{"qk_norm": true, "init_std_o": 0.0, "init_std_up": 0.0489, "batch_tokens": [16384, 32768, 65536]}
Each number is 500 + 25 x the weight over its row's rms, rounded and kept within 0 to 999. Layers, rows and columns count from 0. Numbers have three digits each. The size before them is the row's rms in percent of the matrix's.

# layer 4 MLP down, 96x384, rms 0.125, rows 0-50, columns 128-255
091:522482525543516492506530489477482478506481507544477518527444494504544487455498511517472491549499541486519531469491529516553480511471482506512520492516508499482516506546495564483528487467531500471540510511502534479507469504512496540492532494522465509488487521476478476535501498521507518484480528510497420446531483525522467551529489465522506480524470476510509502512486491467502519481540
099:539510490505450492504469550559473467521526538520474451520484464473507432531475503507524483494538526475472491491491477536480525540521495531476513475499505473473483516512513497500517499470530482494513477518525497515472440501459498521550501436554476465488544480459504559523518511529461498534534474478518513526485510513488510517508523484473476504504464477520466514453524506483489467507561
103:499503491500520536510479528533509548502477504517513541501491498471516483493525517514507521486511528469521508464471498520515494509536498523501484501510519545490515500490548473516529480464501546498489500474509481494500467528502521498507513518498515523528481494485527542500511518509517505500513484520516493489506510478538487533450505515481458547486488518435526504548521527478552487483532
102:492509519481488519521528498500467479523535476480509454499468508513474474481472474522457530508506473504516513493535474508521474490485505477515535489457496506481475476548495454475497492444469482511512475526518474491481465517520522536524523493446499531470542500504489486520492515497487540531497495476534495509485495492460493500467500470500475520470486516515480492510530502477507474476533
105:496512508512511497468543541505504451439478519505497490526516508453439529508516516490495515537504496468467538487516509486507502471489503542514478500527496502502494516514544467537560494511532537523514516499504498471557510483528513488465458515472485515481528532505448470485519505513532513457491512489512499505474538537501556525471471525468536460463525517506485506492576508464495510488449
101:518507530465529488517504519511502530467501499488490500532467527491538515501490511469501515468481564518487480462508496476545497548486537532523524519477528504518515515494477526500514504512510515520550482472545463543497543487498505476475498475510503474530489479489482518452482479528506516476491495470481514483557509467505489517564513517479518557463502512502481492480481465453532540458538
100:498470498421464502485447473518504472492524441495481482514497499518507517484516492506499507450515482499511465481502520544487539456459460549483505518428469493495453530550440490500491480485493504465475496486487536515510484504435510493532534533475472470463519529485500559486510545536491510505490514528484482464506534479493524517506457509494534504545504472477485489456514483549467508503479
106:483484468490498445490505488499502496489501484524462486473472492507468513516482455490531555479519493494523548552483547488447439457488515490499499459511487526520534501515498496484476445495496455479518524445495536468471504463466518473504525527496497502514464522462503491515534523506524478457467518515508523465483461524459512436482480494506522459489456513510476504479507500527458507562515
106:518509483524491455458520479505513490539510477533513511524532526520502505486493476493486467492509469495528514498506470455477487507485510531512485494443497528464495477540515517490495480480470483478475467516450518432471428546513540511535503495542534487463502508497541472501476516504492507524493519511516479438526529513531513521493456462530468521484526509483526486496500514542515503533527
104:499539508479488485502501483508490535462504495543485506476456500510485482493490509497511539463515512479518470545492471491506487492528492490514517494546508489491503465546445523489487507533438481535539525519503502499482503487489531486426483531513516516522516485512492559511483459531502463494509523516508500503483511498470541463488459475525472538487512529537478471506516513493489512521455
109:523452507516503468517495519471515513524507465486508472465508496526473494464519499510487503525488485463455535547453492496470534515474501485542499449514520504458523443498468486521517505522493516519472513524502499471453487508487486522519510445498544474501484498474463502456488493497524533505504490492538502531504484516499477491452511478511529538476509492498500487471497549468474478529507
104:556488526510522467495542494525509489499485485516457537495489479530483477523496474504487502502494517503491561496527477482494545522536548459533515525501478477530467511431532534494493502505502466502542475516443476545515510481465514474467487501508528507523485497509486528536527549501507479455490494510511491560471501489509502497529490516527488514495538484451476492475485530429500505480470
097:461500483474543477483477471517501537538514508521500467443486550434492488492510495518500498483492490497559442514439481527478563515546583533506506496479552525498466513483502500479494493463573459476503457487472489484523515449463512479516522475506491497488530483496534519467501489467455511529505507507499503466512522563496540496434512528500507484499492525516506553474494490474472522498497
091:529503496472509525563515490505523538522501467509471460502510459500493512472524499487547524485509516495491471553497496462514516489523492499495490491471504533477507543483521528508462482536516518489493489520504480486527490457514509483497519493499502506484528483493522500478491476533501501489482502543459485523514555464451501506513510467536469475448524500540527540492511513464490497526522
112:484491525533494498568453511522525463531495516500529483529499534508479543508473511507537461517526495484514514491465565541471491479526442481502514529481446504521505504506497509500572483464478486460521511514521494518503489491518508520479492531484538485490517510502490500513512546537467507535549512522539522538502549476481520496513517529516476533557543505523499543496555507515506505525472
102:484508463527510541535509479496534490526477515502494467498452528501480512501498491510494507539479485523511495537540516472465528495483439527505483484490510507484485537509513512520479509478523499493472480469472551559477478508480514511508518525531511485489499481513510476478506487488527501530479500500482468463475482486510496472498482500492528486470534487551516489530450518558481522549559
111:531490486507521483485481522553524508530524523511477468530471535516488479502494489481487505527491491503538451556482505553477525543503497536473509523504485494520488531499474469493461464471457458457489508495495495539515481471472469489533551479513503479481463535443505442522492525518422520499527474504495476484523488512507523517498482493509509501515478530511520505511479482555498490549431
086:522506462501508510513479467511529490463501510483485513461507522502472504542488485504520495525524497499432486512477475551536521491533497453488491525514474530532561518519503489540496535509484525538473519481470528485511507475476489511481500472492477504510483513496477516494530457531501495483504488536493467464537494493480484510464502505449531530482463464503494470490535494487497477488501
106:499515494507498487532480461552500482517584504497481475517512479517511528494498490475534500538536510486429495581515512462469544502500538503492532514501485523491534450471519516500517471518457485493494476490529492492508459505503464479467505491512487478481498478510501529514503546469462523535536484474530488445490535505477521455504466519543497502504480543484461505504535493493476482520453
098:520543531537508504516477515467508537457496501472521509503497528494488553477487444494505475527482468509526509527481536502536471500470548485477511525538506497498489477450521546494506494492527449505518460508526449479511493526540495509549508479480473499492445546453489496505470502490470514480515506442494555418499508520467536503500476491470504520517502528478497514497504511508575499507449
104:527466493539497497536500496474505493481493463483530518483457532478489523512448517503497505507480515507449542487462486492490497502544470478487484528539492474495511468466482520504560493534521467488464498487479499500473498534493498495497518492503467471522463479512523525504513492522502535498523516540484521520516462521516481496519508500530496510477497496474490500524486529489496493486521
107:558484475494523517511513496517489478484520537524498467513474499513528517492511557492528468513510524502434513455500488501537498495477440496445516535524489518485484512499468482511523489490447456501492492471496472475554513473495490545491515490506535467516480515496501462499505515518522533521555473486510499519474491533507484503530476554489528517516487541470513498517470525518485504518451
104:473490507502466505457517502488499490515523495477514508513509495498484484500495531539484483493496505499568505499488526495564469511481481481496504480529532477498461495490493425500489502502494497541473490525488498413510488518497465500509448498508504514481462510492474455474479447496534490480479522513536501590518465505474499527437466529499489527516570477514523508470553513453549522497492
094:514508546481530522509526511507516466509454513480511530486505497519506490447464525495522530484530533513456439521538523465500509526439506468508522475460520507488498550483499434500490486486475501523497482583527517469460488505486476476498524549477541486496463446478519461494484494460479503540523487491458528485507487453537489488539512506497482439494452497515515498509499532496463498512490
104:469527517510466524498483491502474478493449490536556494525497539456517527523500533485471493499485497491491523493516517481520473486510496461435488481572501513474489539510462464473497513439523496540499561513484493477456520506509595498523500509498477474521515509485525546488474436455496515450467520530518488550502497501470512522454476505489500543474502495517473448491517517477541482481489
111:478503459527493512523493474466502476485494505502442508485493521527460450487488447457562496508500485489499535519470497525494546487493392517537500508474468451472496524505478486480489485549515498466477550463485516465538507471494472455481485503462507537532508485537521538521520512542538474504470514480532525515489543484481489479479453505475470530463493489503492516499511528486485501442526
093:477510482526489535504506495464486555505436477485517452501520494523511482514515502546495505501505510492538480487463530448550480473480412493520509518476538494495508543459549507502463480556482511525517491532502517497513470513508487546484494537489489522467483493518493482451489490454460510504484463528520474501502468456527493523489498495459508492550511550479546495507449537538502485516517
100:531506502500472514474503482500489498519525486509486453552471494513531551442514442529500508496442535501523498496539492475481535501520471458526473471500502503492475468502494511531522490518520498437510482548479489511485498505489478456473479503464493522519494464500545448488503486512508510534471474484467500466507508505459499471486520500513497500466538529468517523516474503493504514513498
098:472515483479487488498503467504444514533491493512519482483479518456533492461523476527514513508470484527507505543491453530467481480504461499489467506475517472501527508537483503504456483515492515507501498491489524547514498499490498502490488511483440498492551480481511506508495465487473497468529485504498515521488510467479514468465554522515494467477497510491495484498482468495524488468516
103:502524508455495526493512499475487499523485461471485497512553505538505512494463527525507513485523521482515509478505529490464510534484513522523492491511516512458487491530492456501524485534492478492528486509496517474500516479484481518492470503516510515493484530489524534489475541511507471533499511511476513471531476519516506495519516517451515504515523513522493518488517566507516473520544
106:512517494524532535491484494542484505518537503450499525487546488492505495488497527535491551485510491510488541486521543507515444488472479486502527497470494454503494443468467525481516503514510482571512482514531483465484451531518533521510520474531509477533472486466511484504470506508471467516498458551519493491525501467510497502470483486517505493508540495449503537513517549511474504493556
103:464504466500473527498472486446520533517551511481497459513495540489509480476537509500541534507590459489496458490522527515521473494515473528553449472485467506461528498481496517518478541500506501509476482488466540485528462556467521521479498493490470471522527457502484531506543508478489478516473488487519512452505500515521502488489461508541466494516506467498516497529503493552504514509395
111:464466502504495489478528508521527503493464501486494503521482528470504506501495554511501513493495521505508481504509490455518510487529474448496477500490496483528471511476485515475522526543526540490489489525529479502521537517501485516523496495541480490514540489541469536476516478500508515480454498453481503526472534488467520494474495474520499537516476494464486506502502466512506521454521
099:487481504502513497550486511503520522528520488532518493540472520522504497479506517462513517536491522521430491498508480501493512448520514566549526521512531544448499469517539476502491487486486471477511503506455518515527494471483508494520482498458459501500495526468498479513513515462515496512517484498436459486463502504452522480463482518503468471510582484488508506503476531482475493489532
103:501512489542516500505498540515496471500456479514475496525509501534473534512512538504519525524504524497519492457547535546482491471509494532522497536483477487522528462469455477491493462489529464482543508458521483486482509494456454463506524467486456433497444488492480492487523529524485523521506462453477467477478514519516517546478498518526491499495527537501474474494522517510499490477500
088:462523513475520514469537513481501504503485467475512419460507516483531486527461498506500475499528541533499510475475494485469491496456488505509496503442480516509505502523527503497481474497508513510476445537497497531495535507490487516495504454537470489491533468516462524551495528510453492543523498497539521517470510508508485529523485496551519451523512500540491529518488513476486522487491
105:503466507482515492501496530488501502477485513484547505526500489485499527502497494517491542499491476477475495515482509482527482515538496514473501540457473542488505473511481490497495529513535483505502509480488474456451503543539466520531517491483532436526488494483485501580476529457488511499503518473498492496522516488495522512519504523513537478462495476491492495529484474487506495484512
093:508511522512457515493494502442467486512527507515503524480536498473500489500530522549518493457522515509514528479503505496502533508473556517528503501489539558488484480528498540488489478509524512526507518470508485482537540464482460471487514495510503491474485510482502538502498465463501465499444530522545506489455551534466569533477474517490547486517483532507517536479534514473472539551543
107:531500439522504598452510449495494503519474513512516494477508500504498488515503533489588577493505532529486525497535525504499528484516518510467490525512466497505531493468548509516506529528495519499481545511505537512532468433479535462476475484470495514526463512524477468479484484499516463526553507509482501508504464509559496475529457518464476470483528491496524523517499490529496509474513
079:525471512491486530513502506482509503461481517486511511518559504506485500465527474508444492534434498484536555496558456482502487509530476476560509511478457490495500500534537592519511458520504496486510534493522462477571531534485444511503507551438519516486517470499531479523493530567519510516421498512502464496476509481514468528531499499483496489531498478503527505524454522489525485450500
095:494546534490500493527502517483536513518496516500490471476434491523512480520484478489479481500553519483522459430460516509511510523533509564474517496507478500528501514494522492495458517469460528465540495499484486455502481491498492513519502504529521461524474479481521476475496479526487502545472485518499500484498507500523499495509501513474484547532493514494464492487503520528490486496529
090:476482461483496474534505503517474551549515480542481481496463493473498510534495477477534457491475530495495513495496514574487548499494497485533509533529497505460551477526493520465478482483517503510507530461526475458505551477476475497457509418603507538487511468481518501502514544521475511501510532507528456504455487534512493501525489461511532495465485550508511497510477486506528471530539
102:493499497533501516480449479500508532466496485458475471504504511480529499513563533478485508498531510489523537535544474477462494499500502557469502524525538530505480513522492538485495520503521530530475530509514518528489438484506539502492503532527467460496504506522431542495508516471491483480516517496523480483495506514483523531477505495483521511525493533460461473486529485504514478515432
103:507493485503513534491513512459465542482516526534532491554492489492504506483507499503489478487505479525488479546507518511438516519508448518524457487472519497514493476477496486539509501503521481495510491527492549462491487515500523477544530512473503517501503443499479488511488539505482501518458455493507507498519546485519519473472501497495469476549530480512509504504485502482448471556547
105:499548498509515489516490514513477506503511491474506544499481523511522477540502491484529512513519514487435539480472475500531527509495447492532482483507495503488501471452478492493511500479496506473529479514504533501459475480509502496528525525517501520542484483490529467499525466546499503521536485502509520441455496501490494492512478546448511501464517534460516515504490473477505501492497
094:501571507518489462518506513511520525488503504468530512514445537487515492532491532529474516521469531514478509477503500485473547480490504500519509515481521510520496518477496540509450531522556540541507502482489489489505555505499528493583460500494537514510474502492503523533508496579560501489510519496534463455434508528522504543515510537467491468489464521550519490516468499485536515512491
096:511518474498517447505488537524493490525475510522492497510468495504540481495479533501509494506546485505509512509534491538499480523458518449501523536497514517545517503547520493515453491486525500512517505519522493508515517495499483493508512511518446463520457489521523485500496520495499513483486484490474493526506483486519492492501510476506506515508470481500473480487472484448481511509478
105:477528489492457468478480483489480521528536478515476543498506524504429526467513461534487459508509499501488490510512513498587539474443543528457505490480508507446501486475490508504496466415485475506481455519524521542511475521503464540504472487495547498486556457500482483513505493552488517506485515502524494502475498485490457502488462482502490535457464539490466482533499481488507536520455
090:477487524525492444558528497451493523494542466558516492505591466496488474524519483506497529491525483498464484503461490451468520506501519535529490487522500522517532492525526526489508424462492532496488497503487494490518525487492507463503493513497457505457474461480483487492473476545473463474459533501530519483485477514522506502522515523535469487487495517487507493517419506481513504495493
108:485504465500503520482482503486517450526496516472492491517510545475536486532456501469483470503549486513475494509504494522516475443500474480563506504494520509527517516458495530499498494536504500529519528466480490511516478494490497506455464475503491525486534504526450490532501464484509479504444469490462503510522495473484517492533486521504472487453488500470538451514501547515478465494524
095:477512539497526525474474476465461472506518523485449471474465506492483518486518466490472521474510515507553491502467515468519494526469495488485476457499532525488521476465502496488482500465540542468510457493501519496494460509499498476476465476480443518437513486510488550481481485492485460530463494451467442533501464514463522521514529489470526533517500489468488457490531550487515511530460